config.yaml
num_attention_heads: 6
hidden_act: "squared_relu"
positions: "rope"
learning_rate: 0.00832
lr_mult_down: 2.0
beta1: 0.93
decay_shape: "pow"
doc_mask: true
max_steps: 8024
Each number is 128 + 24 x the weight over the matrix's rms, rounded and kept within 0 to 255. Layers, rows and columns count from 0. Numbers have three digits each.

# layer 8 attention query, 384x256, rms 0.108, rows 0-213, columns 128-191
118129138093145119130158111102174150094132127074116105146130127126113127089046143161171126134074092163123115147134120129126122128171099218126159148132144112113175081116120111147136113116129098
103120133158103149130116142098117106103126144088116161149157112126123101126136145133149138141133105141135114106152091177138137126097140146121091132106142147113126135125107163162148122126144132
149099123156145133115116136134102121143164141136114169113155119170117129138163105138129121145165121074110130102118114137150113126149158107153108109110144157092105147141134154124131142096132130
080149100118110108124097107136124123106096127133123103145140123136125112082086128106170119163087143210101130146130149114123139125137159125129139138128150097157136155179133126123157160157172117
094147123129142109128124107152122142140105121100138125144121127121088127109118135105081116116130142142121136128121124117144085105135160108123156147119123092138169126099154119140113132141159135
151121151165150118129111127092151110130162139129111201122154109127121159135157110125128151120136096122140148152133156126143085197122162103149152128109149144145136151119130149126104133101099127
166119143117115131105165122110131092143127129164128120132109128156121125217156154112129095116124160110094127154139151138135133117115150080137167114119137134122105131136142173102117133114140105
149127157081127126122132111143111131180108155172108103104099168169149141166171158129149139154124139122165099153130103104110128134154136164115125145095158140071120147173134135135124138148092126
143104126134119119145135155173139123145082103101147136126162139087102144125136134089125080117116169150119109115111116100125105099151151123161135129163127116116122117135125133144118118163168128
132128160126131139148106098110170132128137093076078167105133125139098153109108107124128151154149122123102105142146143145107156153089093097123085111103143144068112181139116144128146145134136161
133118089173100124115087183149123129149055176142151168139125148125155109146156104091172091124129117153174141097112136103088174114145186167115099104132123113134122143147121107109108147168178095
086156132129149073139137153124121119092125118143100116116113156139141129154097152121142131094098106117129135103161153201193135101135124101146120166162115188117130129107116144122104149178136106
124102115144182137151109100085133115140150068137119162132162172109110073125161127146126172128136124140082122146128110120132155115140111119107101131177136138114150152136105133125156128118184191
138126164163077142151147121100151175100176090130110112111119150143120130108142065093097157128112112126131108127130110128132173156115101109141154097118128128118074105118129092164160118102146151
088130155175116128123140139136089156124164126148127105148154125153111158115092095129054149157145175126089115119135116108149136098125119124139139118155149110128127136113174136157092139081110124
142089120179104142132118163146134124105155103153135125149149152135127121089153102075089130141111129133098148141177110158160152142115158131148111143126130166120112138098136112142121136130149133
137128156149195149097145125108146114105163143118104116111156136096105144087126138099147167152156100134103105116112161139156169173120109132089140165080118133121167176126146125125116088132106142
136094141133132149166103137151124133138125128121118130139134152125090085101139120103135111105128110149069137116131136089101081131145144115110126104126117106158128132121131131125110132144117133
122113116126128131144129099106124132117085103142135118177168089101172112159125105147094109131153112124121156125123090114162102147174146123159119100150137155118109109151115091129132118142121118
148124106153140144131122123116138133120143144110144107132161113125097082122140182117151110145164140139146092104117130103170060132131134125092080149125121123080111121127055143152148121137092167
141169150124148118120118126143155116141141134165144126119118127119126178088117105107128119079150128130123148130099125135122139120124077143117149153141130104165114117129148135126129129110145113
100138084121135108164091102153137158115110128080100135128089136127164120128165108132105134115131056124092163124106113092161172088129110077134096096115087122135113113127138098096146128086144120
124131150112112128142133140136166129104147127154162144187152097135130121104122167146115143111132119147095138142142128099128102133144113166144114120135081128168161119126179121095110122133133147
112110035141144088154112131108144151133096137150208170121144147130124133108093122139113133156124095171130158153147160144138093101124128113120094122126126118136125127129117136139077110145141117
155116126117108102127078117151103160119146139173099109143154097144141130124165143082158146114079076131168089123081098151146162092120145105153099121154153123126135153131150167131133108120120118
128130129128123127138132133128132170117100135125128169105142136116104150141065154126116191126130104107142174145128150184137133110133095100150114144158109152098126132083110146130080127153134124
130103119144121093087120130126082125137125136128149130150088127136134172149152189115136092078193171125149101161118118140070139150127093106108161104139076124099092097170193120121116115138099140
139141119122136122103142103183149140180110136103140132135139090137122166159115102172160071138102187108155129147140139150103110137150088124101114106108146115083117141131149091127116134182118143
149173134139194142120107095085097127123165133120132131147119144106149101111172090176148121129096158117119152142096113102124163144120139146129132103129131092130132115093126134149132142109111116
127149147086150107139110131156134094151129133122165098147141102119147131102155106081131056128127129085116142154119077156110158140159088109164144083126119088118105138144133114111091138101161120
111166153148107126108159163135129162090115100190091098126113069097145146136128116153109117102075161101139124142112189175121134132100103095130094127126169114127151067136109128100121109143121118
109145129101134111095111116094161113095165115118095127138141132143139124110133123128131126147141111119129092125120102157150149142108122105107125104151119170138164150153089136118122122063107123
106202126120179096134153087167124137169166108149089132114072125111116156129176089081128130103087147141130122075093154070117139118141132138096139150149097126117157083097165082153133082154125122
148109119108169079103165130127119125117132121176132109127104136121131138149067173147156115152107148098137097090133098092140147088171143165104131143142110136082115093120132128154119104139190112
198073147108135115129149134102143118141109125113123102155149143126174153173130158161126158157151125087103101133126101115111143132150077120175112118118158122122097158129101157114114126114072134
138129087149139101164101114103142173112148129105119107083136131111120129084130118076114106122152106112144157121107139076135129113142104085155115110154133128111144157094147114122141136122111122
110144120112140134090090115126146167121170108124111112147161108136147113124120110123157181154101130093140126110145134127178132124110118125149150143125136124143117111148121117122151142128112130
137112159157096128144132117137170138145134120129113098115139124118179135194179082162101160130146119108144107123118154137140108139110125128102133137110136130130083111164115151132081148133088121
113179087136094128151133158104130122104076139147143151142152116069130101100157150094122146103116120190104145140149120091127133110104139112112080144131117096147113147146164102128120109132189095
118109133082138134117166121156091112137080148159119144170106134117120126165144158137100089102110145200143123153161142093103129138133108086109083100130128091113197098128135185097132104147134126
152048119180152107133144119128138153097131062114124104131188145139087133110083152101134132134105096094126137151141118152152126130144129112126094147134144117105144145114095090132128104135137107
136167125107135147137164149143120171165135159160111091163116102152141125172114107168131137116077102071132166107109152121156139110066122127111141104083167092107137143152111158130163134102082138
138114180134129132137125126099173140111106104067144133136112118119131075078081106116105112142160100155120167154089110134117150161148099095108141128180127115109146156132094148155096145166159162
123150105137122173157119113122135103109159101093114151128131131102090117067136159124117120148096086134141165109116097176127150146143099139129112133134092117090083136102118127141110125123179127
113153150160132113108104120150129173132161111134128135126090147114148117127138088126105155122110145141131154105123107089104148150133074093144134110143138103134138120118167121113171159072135144
146103143107101128131096144129099135172106145125133130130142115143124144129157159164107138108122114097176112117114146122119144165116076127124156062104140127121129152133128118167108163134152140
098130107113148102135134139169141109110111123105155115099156126135156106115117125106148144087120167130137104146111152192150120125105153124123142157093148147155133142129165152143134125115130116
101142155124111119127131121147144107117107117143147128070104089145136136134135153100086146111119124148128140193087130106137113188103122121165166120106142109124164128136178110105126153121089113
114139143147127157123164141141115111096136103096114138137126113130119161144117122151109148092131101135119115159138140109099145084132131117112110140114140103112159170152188138165148082119116144
131134129139156143153136113113131160136132112122103125118158168107101159128065108175122132161109169092085073108160174185149160147136125118173157128111131123077117135125126118153117180155145109
161118132090111116120074104114101113143117101158095128149176158107132123113163163104111164133079124140165091130134059088112128110154122140151162129164128166154151139170107113178153162132154160
098122121129142187104154092127136147142141111103101113151101134154117104127137180112184193122124135146164125162139100143147117134109136120135124092114175120160139114068130113178131107131090124
113139117149145094135126139160206141116130089131130165135117092118162136131102116134126172087117123144140137112126154125166104117117137124139103153116160087158164116127128132150113155085122113
131111090177166148128140140123102150104111100130139106087110157098117110136160140141148152154147145179168170079153150105126105148092128112141081140114114148148127124127129160081121112172134143
159099124178157127117140163131141173120092104085115073114105115110100148105129153164130123138123160099152111114132104130131140146105104120155140157136132140151146139111099139128147106143085128
111116121103141104105109129095096122093148139159126134087123134123142134144153096147163110150130123134176118117152103128162176124135144111111122166115111110153131126156105121140111116150111111
115147175151130102129138131114095114093110117102126140085133163127102109130113128137120129143111103176137125103162129127185100126131077137110150124153130152093133175155177118127159156133163109
172166149096154147094162125121125089121126144140112080142130058080127138126144134149101122118155112164152134131176130147135119141099106112133179148215102120093153116100133108140114087152142116
131122128120153159088149115129128107115132154137133099117093087132116113131062128100156093114137123181131154148131168149087137140133107141115103156135129122143162133097130119157097093138117098
150085115094140125138115081134112083192139148160162101087124142122099114120136103122154155121115112171124133115110109137083134130159114147093119134160132191113131121140138124127121128074132159
089101158165125128110164156129110168157100141129123126145103130136149145149141119121076143111123112161134112148085151110101105132132159084166108134125108111115172116125106111150091150123075124
138127103125130132131098141132171073143140160102113156127141120138149151118158080125142152136139131087110135137116067106172154156087117181141133124121106115083152121101155103136134155121124124
103115125102130113091120130091126110110141106158110160132120106136106130142088105114143067160144138132121130103127123142128126134098144135126154126135124124136115081142119157107113107152108141
170135130139138122132144139144106164132130133151141092158107118128153127121138101118093127154092125081122183111135122110176144141127127166162163093086138115162143096095158144138144144078175082
101115160108120131171137148152125112183156148117145146111111107139128113094084130120160124148113112138130134134132094114097185124134128125085098106124113083132103154101137120109117139149128137
156094122163159138137118110071153126128128130142130117112141175119101114135118160134164121153144150125115147138100157092147135134135140075142105152145115158097128127115126169139135153160121106
100110119158144091139094107117189111096110080106148106125132092121110129130111137108137193146133096117115150105101133137127105096127142083110130139120099123155113111100117128119129123111135146
140131127166109134113116123105147130129143106139122134126097113115137132129102116126114154133132104121128122108124100155126143145106105136149124132131122118132125123109132114108112156101162142
125126118169137097128127164099155076130097124124152168134121185149112155165120136129091102123137143151121112152181130083153138081182131086143139168123101124104153113082102153126126151126145114
118111148122105100104100099174126153103149151194129152104120086136147125105167135116127155107110134076138102160109135132129122127119117147089181144079123127120156079118067152117138108121097148
152119142144133106130135131118129125154136131111126149110118129093103144082116153107095119147141153142131127138124127131166116131110155110126122138178128143128166130095151101137167112107123134
126174129140134130162139101110131129100098080118121092128124121108085123114127156175109105125100168169116141091143126122090135144155164103121101110139112109136103098106114144148135154118156135
119149098106154149133139110128126120134170140148109157114128073142132118131111116150123101114125132143141130135103137093119112141100090107078162149116095131106140138141130118151113127148134120
102145119108130145110084142103130136133149142092138155122128130110121112100110145131169149136134131137109124116127130145142099139095145154143170149086133140146089131139122143131166134128145121
131153140146139077073135143097140162124136104121155091154097133111117106095122148090074139171186113152088165128135102148122122107168109131105122133169103126139134166128120086191159121112150104
147130108123122167107140135110142174104131158101079100122127127116128109131086123124084127157163139118140170084134194115162118108110106142098124156111147126175161170121099158144127114116104114
150141154115098148099128113121144113118115098180096145137134117115102107161159193119120118168165076165114130135120096131084121119172167118110094133190090145130139158110122076101103135142124119
125142101123109136137147152114144090095134134144098115135145094141120130165132117096154121115104138079178148135090120093133139148123106111142128168127121160104151129094115153123120136106122138
099123169133146136116169119116113146139113139118137206144077116189107147143118131123125127165108136133143107101144101148124153113112132150173140149119125150107162132136148127137157156108158150
132126141125132137119116118133078143154124146140133109142152087135117133169103139105147143165119140082117114124176142100142115144146128105091145143149114175125101148121157128106158184118131169
107089153137154087119112157161130114112190082124114094121153109102151085132159092127118146101154124134126128120165126105159160145128116132141114120176132111105132117117080126121085147148123103
087173120096138155124148109139142174128109169118127127131113134124139132120084108121114105124107132147129142107083097129099130158153151119197124127120171121131136101085151115065143115132141155
109133103156144138131133144134117093142214082150163102164126111073161168104161125125122140114157139108140130110184124134145131123124156125102174150131116155140104159135084110137131126171112122
094109110128077138158155131131113146127092101140189096153132135098169153135128150172103136117096078113113160125096084094095123147119089133108141171138090161164132127154155178129136109133138114
158068111161130131132120142161156130140168080138112141122122105150128146110130052104150109100084149051127131154113161122127138136179067150119082133133164054117147150097108134150134137160102141
128181114142159113120143114162141153144101073107132141140080095076133128104115130163102115124079147115069191111158117140114136116178140138127111123165101138067141114125185085171165142117144114
115093123089151186132085155127120099148209142139115143100136128129143111171085138082139120123156132097102117111140156108086125092161143112113141149082100102111163133114141129127100131145113127
168132130141157155113147114104128083138120053066117098102124159106155124180091182126122092176101135124162117165102102098095129116144070147150125112132092089107142155198157131182085102084086155
097166138125116133144123138152090142104101132105130122135156128106080113142114126161149091146121133135171151127095151118155101139125140171185133125150135095110169127107137113086126105106115119
127086067111141165133147150172118090108153102145209155051135153123086114148157077135183153134185169075136121113175103110146096155158153135126100136118167129105130153123136119110156105151165099
113100108149108140204108155133144122143105147113155150091094115087121148163115093092186143107160126083092129183127153157105086125179137108113117121112123168121120110117115164097137175096161105
122157115154115122150092026108113100091100139113142118152112159129118084096148120111154126116109181149090151134160185123142158129110133175130089126116153138075185122133165123128135127118126164
131142131155091122164052104108110149087068126179104147178107120158135118139158116058132126122153098112131129133177177156147148090156126148120123157080119132164161154129145126137143118155155120
096075118152110103113150167118119107120134129119140121168137131067187148115095141107165163089138128143119169144039190107128136139140131087162123123140096144183210155134176131072118148095158127
107101124073141109126194153183177124149150158130149079153109138142126133149126124158120122140163184167115148110076110174122168167112106116108139137169096169158148072158123127142096107154163127
115160126175121102124116157141118142194080131134145157129127139112117160152135163133114119068200111122155095152089122142199158121165074076136133125113125101099128108124123134110073109122124104
175111135137178114153155126128127131150074133130145154169166177130117150217143131134156140148114138131117123129109139079118130154127122097130131106186124133130138098099114131109144133167102104
126164125140140122141100108098115115146136134148143120121101100119089116118156149130085144112114128122148136140157139139178133110143162166179121131134075098125076134145106141135104145107136123
131107153123116129138151135113154116055137110114112122144139118155153080103093131124142141167150078157093159121121133156126109123071121154123122156094117138102133114168142106135092111122125119
140119132099120121131118118160154146163156140131138116149129141183154118130139148147127146121155168136114100115075132143104152142107105151057095112124139101089126142169128126161142147162145102
133125134138148130118124137100146147118122103156111118138108131132128169129094105154120141156137103144126162128137127165147139122149120091143122130138145137140139147192102121122105139121110104
109098135129130164097136076131117138141074122170103115135153109103133161146168117126122085106121144115129107148097124142132087158138145150127133114137129130130108127162144121169093128180144136
116131143151110128143131099154141143098149073146119110112070110095116120096130165159128135148129080162161151107122127166120139158116088132125117151136189130125105144136105125127129160119127154
137152188128103133146105136086115149114128099116118106086079100111147106089155109109143191117159136120146139079137146132112158125132048136148119126152156101121116158132138093138074114121124120
153146120134134114151124143119186128100161094139125119130103139142079146167144146123107155161134131153111143135096120153123145112097124121086116104157121150140136105095137087151118100102102099
093110096140137161154114115130090106187144163123181147108142169147130161163104149137095095079110161102151081124098127096102153143111141119132117156095146127160135123141125168135100113144103128
166140158100122066119066151126181129116140090105087134154122112097086108082110122097117143173135097088102156095122143150133133110142134112124105129148136137132113170122109117121145146102164100
167105121162118161136150135105135150142093128159141093097093146082154114124103099106114127106139082101096126131131117141170114122137128097157147137126146121142121167090159146105126140092146088
158126151181135148065159147162125147091108090105122139120087165107110129108143118116141150145174148104120152113103111151123150152082097115164078132103123113159126128146142108109119135109149122
136112168122132124162121098116166127160104124140168157158150122156087144087156133093174132146114170132154125172128092134152141144111148077114110144108164077159135119129108116109120129133159120
184094096087111149106080135157150171127138193109109102126134114140083095124139111175097148161138124161183114106119113150139142116107170149156145097116159093099123097100076153144153153130105139
110204071147093115125195184147182095126169135125149111090144121139151132135129122062123126130128144103089151160110132148139103133155105109080085165095124116167175121143117097109095135117175120
124125116064160152129135100139171113147160161118163139122142112133092172182124146116149207139119134125096133153128136133136119124142133106093118137169103130151098143112107205105148164112170113
089128108128115177129101130147129118107126104142096182143159115149131115078088156121104126134096105125169144140107103119116112086109150150153121114142115061124125104145116139164145134154114161
183125129064172120110158071109143076101148090122125089121138127122122126109121148164128114158157101136122145140077133135120104114153135142120172192192120127115139158132160123096139149120129122
122135121155169112133162110153137115137152124155183123151172106125072081101143155118170135158129197145104130099152165135126105098085142106122144141083156154115135130144119149161170150154089105
163137150144125131108170132113125180128120108145097137121103118150134136106099103103079130114192083142120128111129135147098140097195032125085184168140136136118154121136153129104123132088149117
123080163114143144119116110169112111140128145145131133129164138131075109105139159159111152118116100118110137094182122151123172095123072147082088149156116125106156144121137138162107131149145112
123108146122117104115128104142112157140121114102129116136142163142051120099142132085089091100117093119163140124142115160130112114151140197094151124104121111133124180152121185144137106152107130
183103132106117168137113107086153141072126087100095116163091128153084157123138124100121132144142146093052120152097116136133151111136109082106077161124132146182148159127116103113130113108169111
126123185113136116148112124114141127152154114158112112161104172142112085177112117073136084067107090181129145172117141112089088093153114114133127124106156125113159111101093120163047145135119150
111117126112130071101137113115169119145114091130123124085092123112145144134142147156149104178124166128140137119115087101123157117126112150126121111114148081138085112151097139162102128113146089
198142135160129163161145132150132161135104129150108095175131135123135120129141166165111172137140191160153142117093135119101162097079085112155090148112076088131078087126094148140119146181143162
151147112189121104104115102183127146144113143117173139113104164141125113135150121159185120085112140121160139132129117132107113066138132100116141119110141090160115139078127141132112086109112110
148126125119173124151105091109162154084143112078143075091154133164110170099084104104155146154141130117137131151085121158159121114114152121128102135193131103125134140112096151083078130158122147
118143111131119123143109144112119149145093092145137178134095103115146146083168058170108141117107071101091157160132138150141105133128055128164100136117153120121099118141173104089102114117129144
111084124149126153116114153207104119153122166160149081127107129180154107102143155107161134088141210089180119132122181129112137165121130121155113120085136054171157144160082142131081168136159151
112119141112148110132093099131164138127095144102111119175150195149151117123147131147119076131136024135140117102095184151119115148082131116085127105126134135134135158090121125145187128173099145
139122156134138109113120152111127129098109137126132125113160154160137128160104138175162162133127143143104134154098104151136096136124151105115134132136139120094116128142113141144119149088149151
131133120136113114132119126137144143144131126138128130133120106126107129119115115123138125135114125125163125127127141125129129116118105125151126120117110108148117129144126102123147131145140130
120133109121147188148132108130117132100118153115116138151139096123095144110130093131129102117114139114105157137126110118150157128193172129141157128133136108131126142144153103109158129162135120
106096103125159145121131143123141103184138171195111133109113124106113157131131102103131151097165091101168142069157096131138143119148098116110134138115111127116162140113088145125132134120102122
128134125115132133121129116143151117126142159145106148168148131122134115132121112115147181135118154110117119102131119134116119142100119137131140150149160106149109122155129135152127137098140163
126136120115158155144109130110110129135114144109124154137143126123121143104107120110131100123138134124112131096118123134121122151131134115112095141121116131134153147115124123108125130117124117
067130138172148084142096135131108154132179131105117149136136123090152082109126128110160156127163117101084081110143111170145179181164089114094144178112106138168112111138129135129140112156126158
163141173077120123126114130140124141149138107160153101148116119118096177164108112132132109122128163130122125126112106136146133124100157117129143117135130115135116120153158139112142125105137131
162114109149161113146153125131103124139123115158138101080146118116137103127067102135130173097100119108168112118141137137162161120148154118153119097145112164157117080112079109141177100165112119
123140171095139108134150110110138112134126162171155127153085121123121115129088128125107119118098130134181122144101135126131139130098179131176182108139133112108135137164119153117131142073135129
140169157142113166124164123095149086140176127138119047114127093109112144163145107140142103125083117081115148150138089111104116131110110154174143098125142147111180090150127118120172114138134141
114160146106134166062151131102179138134094102132167086113088095158144142150107096153070135128112088128199125150063131081099120155096139096157156099152159131119165092143115152136150117109102096
111162114096137118142132142147115145117124139146125079138108100114119117164131148108131092147121149081093089149132114130148185151141124096095150123122136112102152107111128126136154155153090130
165119085184142129131119155174122151104144113157138160110101159175096120128124104138109094145126133142136145117128128084096103110112174129141188093106107098125181143180148114128164123122149095
151130135129173131084156112141122129139121137126133138130133111121123138117095119106135170113123121127169113150113124112139115112121126132087140098158098117093135108150168141131126119131159149
145139143123145158116119055146137172124135108145140127145124153137138162130129100152118130126105132123128133140104101082157113109107169158116103117134133121092150130115152133111126130092081098
173131153143110173111122133105119141114134097167129104126128120131115107157102114156123168148126138118120154128105102151148114153090131153165157128118107097119107103128166149092117135138093124
090126120149135178123130136123140138134101168156129154116134111150167118125142105125110155120155138136160141115103141145122124135118178127140105133113111133170135164113110140135094135124153108
115102122165138138133151112139157160151108140122105120110133084126103130114106133105143132132172094174159180100113154136148137138123149139164112162102111151171117135128123113158103122150110117
121120125111175169130109164135109116110152159150139152128087134121121110161137121161104111140136179132113170100128134153127153109066135152135116144138134135112091105056131122151134125124142128
100120128166117100135072105134121124139133141109149136109132152121160098122130100116125182142135119117142122097097144106167133128133148121149160161134131115102086137115128129137136145141132108
127106126136043125117093130136143145136156153135119122083124140106131117110107101112083103095157141064158137111153154088132107112186100129110127155126075123137121128114143090165127081135132132
100097148145135131140126158135150112104156131096132151116136131135131164136145083119109185175139112127091112147159116113130163102104092061075125096130100129166120142139107106139116159117134135
153142143112156128154138129142141142106112109120114136089121165132134110149129112121118132170125117130114133146142112167110129103129153132101127141120152126128133134145103157092114155125129167
151139105096138135144128107114116176127123085143111117148100109163122108097099097161123095135111120117140133149141117096131129118130091135110125112101119117168154090071148112090118139110145080
144121125130100124119110119109117118106104134118112111164120104129142152137125071114108161144115113115117132125136173115137100129131116127161114093119110109121158136160136130134133143126131140
130113118133147154172112169112133145139189138146107132127132104153151162100112148130122173121121121160088150126168140156124110093158113128126147147137141134119077134111138103127134189124159110
127134120121138106135114094106143103108130122103134183117120077116149113122102178120124092159136103064140140117160119121129124093159117122117172127111151160098116123075152129136110079156151143
140083149207139128130121147149098125084139104105153124122108140087143139084140183151116170138106168126134133147092108145147112127111130130160151154109112123070129130122147130098187115141135181
143114099087141164124163151150145113123143131140142143108169098142147124141135110154137183064127123122119109075114112127142150136173113135106105107141114149135153168116126127137115130155129113
144088097100147131143155135152128129131130113140131110102149162130149145146069149147134134155151145163134129159108129127135119166134150132139098112107116168122124155143105130155116129153128143
102120170117133137140126167116116133116128149168133095112161104153126120149175137155106141158092098161100127151150122115132108122164093131136127145149119145126115124117119136113106120134098142
180125159122141130139142137101151108117081142099136126129160147141163145121045107140167149158133114129117154140128102124107107123119158099073136172114161151062095170166048145156126124116123127
141107114150112076140130163087114131149134127098122134111130165171176158135112119179155130152173128099102104144087092165127103110130123086117166114110140139092100126153084139132109112105059164
122128124166146099113109128120101159119139162085133123132150117141135095133135153121130136136117126123132136121132129150130134135132117110148092121131108114128114144108125123128130134122111133
129116100160126113112130122159142133106160157075121116152159169120144129175142150162146143176127146109103123139110133117133103118144127126126108105138124098143118122094090128124147126096111147
120123133145124100102101125153137122113137086088126140109141135122116080138165073131173147111154124156162088081163176172129155141145108122127166137162128164149109143162108148122158147110124117
145120160127139121122106119112092104146116150144091173114128095137125108131159135118155162123160149131108175104114116154107127154123130115145139130121146146142102171112107128139089146132110158
134117137135102116095131164142131112125140121149115120084121142103131124135125158141146141134131144131112121135132161117130155118126089083137137117115137158135111159129162135146129126109113103
160132138157171136097129160144167102097109152123149113162131123095107111104162089135107173129154131122097107125106133099135115096117148153155121112126124132109131147189116132147164129120141170
098120074129121164136145103165106145104116161145151128130089145109118148086152144149171170123140151144076128098121117115094164106129109138107125101159141122111095100093130136151133098114137130
125169120112115185144151097107115111144160143108162084115119125105129140123137104081137087153110089157144105147125090127130090127098144107112117153139105114139125117172119132102148132119117150
145154117114131133165088112134117133124117116101158108127110146137115117151165180124154141102152124133139119133136137194136145113175123140126109126132111141139108096106087121105119105166132147
121149091111115121147106134099120121112135140109129084128122117117142140087147122146142140130104165107124086143133125105144154137130171128112141129132146131112139100119122144095130147110136148
109124130166130134160077151141101097144093133128150122144106125141143115130139141139156123122130131144127110129124121153156127113134137070140123145112143152136073119127104146145124136126148137
127160165113128174113163113139112134152168123114133095142107109140119134155122127130120097138158163146149131118084128091150122138119073115145124066133155097117137129134118093136160169121147153
112132116153159130144130136137083169129136130140129106157135146148131185126062076181116140155154148073133184133082093118167138146080153121150154138140099142097153115143121109122128132098156158
148144090120117138128119137159141117136099099160107124127139131115125156104129163114135138111142111161117112114126124098121154135146090102088137101138134145123134116131119115145138127114100102
130138139128080108140137123093131159164142149170130177116117117141140151118175125135100146133101130150153118174121150126109113141185147140165119138162160157091101109152156145150151111107133122
139129145089140122076122125147107142126142113159137138088124109153103129162143109119114147112137107169137070123137131145161128141160082131128132125164132113161116115155141113076161153168147174
124089106135106163098112117128170126138139123095127133089123139142166135156095130121149189130143108111123131099127119142110124127147141112101130123093145114088167141118159148130167178116129105
142128129179159074152128112120130139121133121113119123114137108140097086132131131113102134103132133139127184153124108153163142099120153101060167130146108169141122125129125116117101118127159151
127110151129133117129127112134131125100099117143145095162147131139153144128137166153150153140136125123136149136120098114194116167155147173158111149100128100113129119145084152131128130162118129
115120167098151154144124113150133114119111165160128148131120110141118100130132089120109137115135155111133152140114132145167086142125122160126125149102084142115102143126115168135164107114104141
137130191145115143108144145151117152100132146171136113175146139138114178120135132149122173129151119116101128149157103126155129126162123109172111118102119108113107134130142105135143148127126187
147092139065111113141123103079169130141121166091133142137165117158134111172130121146099107139087178114138054100091126084134136126153142135137150144136097127159137139130135132102136109141132135
132114159131142119131121102137125134133125103097164096099161122177147098142131132133163140134110107177146111147112105141138111130130100150153118125111095101138154134109119139150162132105130131
189142153118097106100122159130126090118104157141125106097111125106080158125162095147141156100114149098130119120166099123133126123110102118170108121093114108157164103094162141145109096117165140
087137134163133117132089116108134111128127169131124145145128153157151113176107135134147162118109135134102086147127087109117176135150151107113118144129144139101107143111109161153141147136127121
159125148122162114101151163112118078158126105148096096159137143144103112114161081126132158151088124128117103112136145110140144138157112094168113134133128166125126136132157118157120143118126136
138122114107131095109106124120109111148104135137123139111142158121132113156143143140142139143118145120121121122135155108127186166120180111110108105125108135164130108115127119151101168124152129
133147121119141178119112126137126113166102160123158113137133114096112104151139096125141090141147127111161113132096149175158137124089117136158113095116100095122110130170095123095156105101152134
143117119137119095129087141117136093152088081174121126150143128106109121124218120139141161125131094133132109112120077157151084144101159123120137118145145165101132113069123163126092132122142150
165162126163125118159129124149147136116121160147152147131074139122154131122135151133127112191134142132126089103147126101171141111161137150148136120145172107118116141128122115134125180093144137
128138144110129135134127127131143132132142140126111136106130143143137141140111132128132123120124131122136144108138133125116121136131129139136129145130133102120142114124130116128141127129112131
129144138119150139146127098141134137155140140112093128124135136145126122121113119115137128142144123135111132118138123121110109148134121133111123162144130130110142153119140104143134122131097107
100090144120157128125113150131117108115130109125163099126104142117132139124151161122094124138115161122130090126109156095107142137153174128164113086103100144113103125124144144106124146137154133
159135150135109128138128123109171143134108123129144120164104112128118125130125129093119109131127129116138161161122134090132105097131111148112115088121114094152131173131115149126145137103128053
093124153095150150111210209116133099145104085168153119155092139137129136086128160125133108120090110175146115151093142088067126142087144123118149131127153106131168132130114115147121176137118140
170125119155124128126143130130119125137153161126153156101134118148113133141135115155112116147127103133157142133104141097139107130166128144123117083121096105148153131137106158118146120115129123
133134120146153130172103117122127091131143108085150107112157167126134137125134094122115127115109133144167106117140148137102151181121124106165150142135072150167150137122132103087093158129114144
142102135145128081167134131165139149117168121114136112138131132113123102105114140097142162098132132087142145118120115148198131137130129118109154137121089123146161155146116146153127086077123115
110149154127123116121160151158122101109091120123151167140137127150085115129083123121135085131102131155148098187130111145144107122097124153133147102139120107135115095136090137157186143124131140
109103124128123159100108091113086130149103146146136116140129156159132115111104189116129120123111060167124123117139143134133107122120131096162150102127080117139121143086095154110102121081145146
120128155134114170159158154116115099162150134154132135155150158114079157141090117149155149156166129123138098142122110152111156136101146091072166102159125084103123119106128128108134160092131090
140134120107118109120128160119108083135109109117123112104166137149152095126144125112139135156101132135105140137140105152151122138179105166116106118155085155124174141138099131145121131151126158
108135144121129171158149170100156122141156151105122135108112163119120093132158122167083127136145116131125113121149101103142114084119130117141127097126097098165105129149131138102079136140170153
132129118122132190115145133104137123166137134154123112145120175129127136109089102144178119138146151166112129142164108102125141125167094103127129111138134084131167146113131165113121143148158143
165120118113132128131102104166109135100147137086143114145160082102152099135162168145111147150093162149157133121155089115133136131107150153128174116079117121166150128153139117089085150148110141
104112118151146139125146093148098147136117109155118135114111176122124110120114144076101134152127117106149112138143104136148114094126130107148069141083113144100100149119140139080157138128133113
122114157150105105175110119081129131110111152125135088161117165129123141142088144163141108135162114153163150131112126145121127173153140109130140091151102105114123110129109109091128165132140109
143152132150134105146141128126153117147188127150121104118089082144101107111167098144118167175144167128156144152137121113085132110128132130100103129153158121136085126144131142099133136126163136
108163092126126138121107141106131098123125163138160137103131133162141142104118110148141120094113128100148068119099132144142106105164112169134185091135130085134123116100113121128126112108154123
144094117124121119076129133132162135185138106102169133105144152185155059124120131132113122118124117140144119138109130152143127171080167137137100145166130097092163105143132144104149131115103147
139095129144109165124106165115100130130126125115099133114153211161135146111130144149134105113124134133128094125131123138189146136127102105145151093130107114135140093136102132122138177102153100
124146155093124100130180118165132119121110140178131110113100134112144107105085123118145095101095119144109124123095134121143141126091123139050177121089128112127155130093155113129107157134110177